From a checkpoint of a small transformer trained on Wikipedia.
Size: 19 layers, width 128, MLP 512 quick GELU, vocabulary 1024.
Architecture: LayerNorm before each block, learned positions, biases, attention and MLP in parallel.
Training: a variant of SOAP for these matrices, 284M tokens, 4575 steps.
Each number is 128 + 32 x the weight over its row's rms, rounded and kept within 0 to 255. Layers, rows and columns count from 0. Numbers have three digits each. The size before them is the row's rms in percent of the matrix's.

# o: layer 16 attention output (transposed), 128x128, rms 0.0699, rows 108-127, columns 64-127
# v: layer 16 attention value, 128x128, rms 0.056, rows 109-127, columns 64-127
# up: layer 16 MLP up, 512x128, rms 0.0805, rows 0-26, columns 64-127
# down: layer 16 MLP down (transposed), 512x128, rms 0.0803, rows 0-26, columns 64-127
o108 091:146070121131117136076144105123131139136129103125171164109131132129124159145120106170137107079104133113166140141157131159108053141098157142158073163120168118161165051128077115151167170137065074
v109 086:126125025149190202126160150116138172114118105191132107107120091113150133056133102097106123141087150101117140130126142155167154158122126111119127149115128117119175132146182139154116137089144141
o109 091:114085176137124142142117109159139088106108107111161134083164168172112121123107166093114179112118098178178137166112111171168130063163135124143127119130156160094138144132098166158133134115089136
v110 089:111117175150136137174078110098083158139134162088183151139116131146119124101082086180089143129151144163182127099129176087194061122139177123113186098110148108129162102190136108099138170142130150
o110 084:120109154161121160122122151174187106156111079154068160128162143084150200121141133109143110161100158177089062104162062165087164126163085121144114182105137116155140151130123172092148134136132083
v111 085:171206152149163117121155119148122086091136159231147094112124114090114151100075138165096148113066130163103125150118112148094151172148148127144123133120089130145141142167150099094113109106109102
o111 086:118098087118100083145110196108079183166073096117047136112128067140112147158110111129119126216148143098124173165063144096113064097117142112077147138137135149114150091127142095109150089166090097
v112 102:151163121186115100134119153083128109108130177113120156094113141114151065097168108110174095159074106117106153156137052146177073149110122122061154152085168128122186098161133162131155137051096143
o112 096:071097158084083169139116119154106128137194082151117149128110137115134134160104101097087156133171184189102046093119145124185149087136135080110101103126099139082098117153119149121127108188136149
v113 088:144137122117127174165118109084139083167110115100146113115136181160135126087110121112159121156122106050099133121118195145155132110083070169102086129138114138100165160095122168084115104130150106
o113 088:098128145156154114056128104094128123096111087179071121138072117141171093174091148094087093063171138124086169106154087119086118075107154111170143144172130153108098103189103163157118155165149116
v114 095:084101090125090117145147134131108138155120134157144095108099082131099158099133084144083133120123149112127202146114083072116063135105158069160097112157159136134138107181126110109102104138089168
o114 093:090156129079123148134100105154149148125036142141129138077119097120144146160161146137168114161125129159078129107089134138103139138138058131090145212084163117138106121127122103118143147096072043
v115 101:055108157129135131139177143189138105165173100164126200129078120088107126131104100127124154161094131117174146158173117147154120164149136152186112149138132166064134161160118095119126144143121145
o115 099:096154085121089128116045090154128140114104133147186131150176111128139125130159093046063115103148141195137186115130124167061118118110146148100166133082130092163193162104148080179149090149095092
v116 095:129162137105130087108183163138135094128102168085180103113124129139108116112142202076102158138088122129096108209116191160079131114078149092116149169117111212142123114115135061117133145123140123
o116 095:071104121169106132163070132131178124143178126139067125097148123109118073100140121183136169175098122120128102105109125118133117113064117153130120106213144036147178147168164095146129162159123150
v117 101:160090104144160142059081117044159142098096160115138078161177139142128146124094096214136112091128156102107116167135190111171111098183117083158103170135191205129112122123145179131149120116136140
o117 097:155156133148130189182150143187141164137142132099083138084119110154071131167085119069147094132107143075129086091126125138160151173155194151087141096160110205099156070098174113094172145152142150
v118 102:114116059096101091162162084129175164152106092118145120087119135106190085235136109100184130115147088137144105088188076120086117066131116146116153102094125130123134130142156112115132130116140135
o118 098:136107133069152204105132145090090133178194153105108121180135146205138180066162118106099108139084101153169104116121111113230144123140089100158139134148111137152103097157136167131091113136094178
v119 086:122105133143077130111166127200102082121080134156114129111123113116113173042101161175133085122111151071123110144134118232191146096085131181094139155141154089178134116184107118153140127103130113
o119 087:115179128158165121142067112115101127131166128141125134123082139127122142206141097104218101074144136097195188088139133072072117117129161102123072090137128119112108175131060076131103157096140118
v120 090:164096125137121072193085113127132148180120154108091171124082104080131116087146064099162120057148185121149135100100100107141143148124096082157122153094129125115133088125122166075232122140155119
o120 082:119146134092101116093199078138129115101132068139136067169131134139159167118103122173133114126139159111101097099112151125099085126158117154097123088182155125090097131040084084165095146108092135
v121 080:132111069157140076129137144106116095144112153154079054138113164144101175137115121105112155061173175131174077069105116120163130071161153120142098099112154127091124101149186147117052172114205094
o121 081:211144115084114163154136123155136118096133093149059100119086134109144129133167136150160094162095095098159127166140114142150131130184142156091100090114102148120128163139098125166137169166109157
v122 092:133117097161133108090094099141118082171133102175163138137045121105097145116128149146084171096150157129187130170137178134053085121134141090071155146142160102117145132149127174114151152132148164
o122 089:118080191120068166163116109077091073158119121138127202181128120089114164137132143164170079106089105159121145122121105164175049132120125151116112115114143136119147094114136082148173142130101086
v123 091:092110103172095133095180137102136136134166128146093186119086148091162179133101215108125152151099145156094133135087116096119147119086161090159128131130151075112152124056131087131101111071074084
o123 086:105111118105128144132098114133105184120151121071113156138139109149100082122133086113179158151108173082145098120145184191142071115173091167130154105146176088122103102164107154139177123172135154
v124 092:098060168111112152063120126158073087182091117113087122134110089137106130149138111128116094104157138118119156161178111113092121173115076099149117144116130092104135143149103137120125143122117115
o124 093:201159167130153145146148121140165147163109086130185167121116066075154161105172154121115116081070150144093125066115129123109141129084117196165114105095171108183132091108121099161156140108099097
v125 085:106164145133137066144184163163141145057126145114086200170118139112156136144108125090181119138090174170132125128165109128113170137136151165102114113124175145128140148090158112159106105168150149
o125 085:168137120113127147121125159152116156181202108127061142104142130128129115098166134131096117140164115165072148122090112170152143085142146099157116130137109127147104170153112151087119156064128169
v126 092:129173182154131192160181147114081160096106135177129143115124127082142106140200161083098131143136077181115154135123172131130083105143172122134150157115108192125127140190123149143135113118098170
o126 093:123081120160136107143108164135044107146050146193133139077149073145109100119159144134082131087154141080126088112129137100140162142149070126112079129113152095108117175169151120142162161173148134
v127 084:154076119147155147179124150157123134100119098143127196073104144154106121150120140112115164123121126151142103122125182081104155086131149095096088146142136155134126106126154116130137149107143174
o127 084:098137163077152089150118143095071126164099125119113071111177158125082161099139124128128073205165115185147115159144146133085152158150111118172143116119142175112189110126132137077126092134128132
up0 104:186166103127143119149130133120147131129164056150186094184095125088122122148147142098171106200103156139119084137065120127104114176117144133103173107078100113142135104115130129166129108107169122
down0 107:105120047124117115152098126077090096199168136134073116180121145080111127148107164140137128103145124126126076124110112133106076159103121160146135134096149131123106110108136164109176189102110167
up1 098:123137090119130167096119098113133117146141050114177149129106115098144154121120113135143105087108152134086121123140092168195135110113117075074165088163108112149140130169111176101109144125137103
down1 095:179134120134077077128144134120164106118087164148140099179139142201088093091172117023103130098185157129166158168165138092122094133147089122130092113094131145112139171146135086107099068090144143
up2 100:198154178150107146111141139090186100156180119167140131152108153124073128129112192143181162164184094181154139074125165052150149124176129118098171127131134129151147149133128145117111101073162129
down2 096:098117119166152122188163157163136075148118156106172116134090133176097142133102137190103162116157141124159088128098113102068120115087142066118183153107164107137109109065118079133089144098118013
up3 104:193156152126116114140117086041195120148163087137145060121116148146085098153179140145126138129126156115168118123161172200138146196132148093125123124096155158168116168114117117111159113143185151
down3 101:114134152125141145108143156189139127125125131134103138065176172110150140152092183103151098094147200129152076086192111139093181110110120175096136151164125067114115188115149161134093107116074157
up4 099:168142131118121131095110168122163117117148127167164094145043141061146107174101084099145150125164140160155182119118143144105155146151143111196140089097122179164142165063155174082130150115087125
down4 092:132154129148111136126148115097124125165161121057161108181141107162113185068169136164113155087133148108160134113138176157073151095118131117061137112199119082120181103181048107139103117203097163
up5 099:127127063154094113112174124135115090093143154081148116135078080044119055106129140093109107133110144138123102168076123130101122172055129159147107182149139088203133143075113081089118109122117137
down5 100:148143109109135172168111147170197143118144134156158147145179134247161140138148143094129130151144157107154167095109127117117090110186128047082159045129115195199104150165114197065116140144138155
up6 097:123144187119132147137105123099190127123212126154154181167139114051161124098163178145132092079115143138168121132181090108132121163090144103127127127117112121082114162069105158158066095094140097
down6 089:107072127098140102139123150140142142134108139065124110170139144159143191057062122145078140127116119130041169098080136098120148130122089188082120109143173095113079107175095111135125129149099099
up7 105:138160164127116102127166136094113141122156102152114183134083119119114159107125184143119132156164169093141159094168160158125180095176092093164155174169178183140107207159137163202159131134100151
down7 104:098162167134050123167109122156109098077098124100126103138082194129143105115142149202190215156132124099087113161146128121139126097133149115184157112152176166097098169123172117173108120131074145
up8 105:126184093103106118061180180110095125092110044105177144120072105077130109097159151140137141107081127125137143123106106112097095087117160118133098159116127107065105152069139097120114099118080134
down8 100:077184153163130114166109129090174078188143052148146181131169129144113082074152112153134152146137093167134102168120179159070166176118135149118146130103064133141152139155111183093120120149138114
up9 101:103115106142111091130113116139164098078101176066123151164105169126133124196173135085137183168085153140117138105131104112143136101079071220140093142143191134111160153136109141126166087143165172
down9 100:138102148135069144161085158074059103148109137135110128172171181169131112108143145139134088124074166144142177151145122067180087129142161101112158157126126065097069142154149135100136154154111113
up10 098:112148138149167079160118123171102117158114196145128141124078128230116133129158143039088110126122115185185121133223103137082138142133108112135132159135162154168152201161158126163090121169171097
down10 094:109124128179135134106131137111169134105140156161126188137178114079057122072137141155156152115161125074124112125109114129207129125167119199127090130173143114171108126148107120131140150117056177
up11 095:128146072150073116125158176118104099160114180122161112152148088126104088042119112136121071165113177204138112098162203099141110173128083104128128123103106056090119104144106064142139164116086144
down11 090:189133173127134104102136143136076158134094085177196167089093173193142129061132148128079141173174127137103168122120072102127082076121137145152110085102123161138147079132112116159100078128147114
up12 092:109115139157159119131119163182161111148114150165180125112124110100150137082056089125072057137138124118167085164093048071067129121114127168110134117162064163101106139103099118099124138115081148
down12 093:132101076139131066108154146135131131107104106151119117094153100185122159154118135108137094128101133148134115073174115104088119095188177105185105088118135056049144074131166148065169124095099028
up13 105:158124135087174150122153115145157140174136144112071111101079202095153115092112116120117173118134178114150125142125101102155156129110095165114112109173115150158155185189128139117191119131160175
down13 109:130145095180108089129096120120144129141113157151150107107126158110112036187222128128144086175167111146068140113129140134118115107161140138145154105107117115141084156133126103086035132171124130
up14 097:129117108142125069092168102067116125129152147181179130182117157142084154078136134095110139173108118146047106130137160158116175163130124181115088100153153163095107073205088159141142088125165113
down14 104:127090168173101129162128106167164145154116085126154122130086104133115086126113135120135129112119138148169123154119133035096093147065151124166086110123100129179156140094136117153120137141135143
up15 100:210163109124212096186128134130119073136172118117172117104165125138153148127210189133126152181114089137161116147146172085123157178174149105138132149143185161149116097198181157135088121176110094
down15 090:096156148133103142111120093086104127095116135096122141153131191115152123079120156141147086109124209153172128091114121118170106135128173125172140151103124139105134144204123075185138116109086150
up16 107:128161129125059152051113145092144160108182101123116154125063159172126129083152108126087146099106153167124137143088111125099101101132122098141101138176123089118107121052120061182128098051130104
down16 107:095062179098153164083088163088136172118096107130132170123117152101165147090096205150111151129090150150099119146137113166086151118111113142146091098114098120094032124120114173133076109186143153
up17 094:111179108137121175139086129165080077127141137104151125155186079122103078176203118144072107161144087125140162082118179127133135193134133108155130164145176092183174116059127153093102120094118165
down17 092:168104146175119099163111127122161126112086123117134197082091224072103128130136117113147094163120127134066066136113146049094146112082156146142167142091131084117165184128138069179152129167116144
up18 099:096170195084161108130085169124110102118120128183129162134096166070115100111105167129139120119110137114168141132151114139092127099115078097106148144094092168122131174142115151070108091067120109
down18 104:157100136161194116147132128119178132169121187134091184077114101110168152122166143136131147128065118132093201149133121126110180138146111192114088122133131200184145159122114130091162144187117117
up19 088:081165124216111083126130130218182144077125158104124125206160196087092115097115069118121132124157129126087075073095168082139131113117127044108120167070115094154165164148160160156109113096152090
down19 088:117122166114109147143174132128126118172146112101142109136096093105099126145133119122086136183109110100183124229198170153131067149116139188076104097124092154097126154092068128090149140141104114
up20 104:162173114126121133079183169174155123117173072118115180151159141085115162114081103102104153173168075183134092153116142171150170122106094149149146172138159135117150118105125129189132175136175125
down20 095:134200102157104116108149164097174143085111108154132166148130076131132128195159143196090119139128151141093158086108147083114207135123108161127126164121149096117119083136115105167075117150120127
up21 095:166172140105070111148164152212123123118198128146075152109175105148161115131121124126160091128144146205088141103159134106123146163132105128173138123165088128194112160104097106103137201086138140
down21 083:141137099122146148086105126084100119162169131129107151115112173155114128162143129101110124138135143109154151076099135168097120135166076118108162170155181160092125172200126142168074105152072047
up22 095:096121101071152204120049201158147103161117145148131101099161109116114136174173132137088124152106089142103146110060104109136174149096092159123124172149150112179102124123190094188144150124122115
down22 092:185119080185117140135085116091194109163206130101116117115101158149080093132101126124103081080125126127103199171115153140146132179173148092090143122090143107165136162113087136161123171115085089
up23 094:162117111152140115132119149130165148171106133096144121142131103070083154096174156112121076141191121150148117089112085119143157085127125128095110121114164109108114103129079115149106120130129054
down23 091:099078176097137115116132159120087175152131125079166090106144067152157175152118116180138127158164143076152108129141135142159174137197145118101141124115132150162119127134142182094199089110120194
up24 099:177140115129116145078126160089178092185134123198151138123113066073094119143121150089076092150138112179058083126130149168140127113167055112107093156166096131137165106148151134173143126075126165
down24 096:086134169093131089083159115131192121113071171149127086165161121141130129106142127124107112117182095129152158115124131113169063182140147208147100136136164115114090158112117143103141146110120114
up25 098:158147117161154142194113078120129154164106123088094069127127172139069152067127140163097101131152138143135117065164154126169192099074072144148108080089126122120098138103113152080102142087095127
down25 108:097130056139132130095132113092154200101083155102112172120144102103133146130143130085100146122149124108190179102128134112102147123120124114162139097136163127107090088100102152103107178133146144
up26 104:090159117119161089126144139124102070187109056140136151178091194086127078112128107114146101071094082123157048134070061084075126051120118125141151125060129145149117118128106133137128102069101188
down26 086:188104087083127127138145162153095117115163127092136082188171129114134184106110143186185128147089148161083153134154091150201162186174097133118072130190125130046127124160109169140162120155120117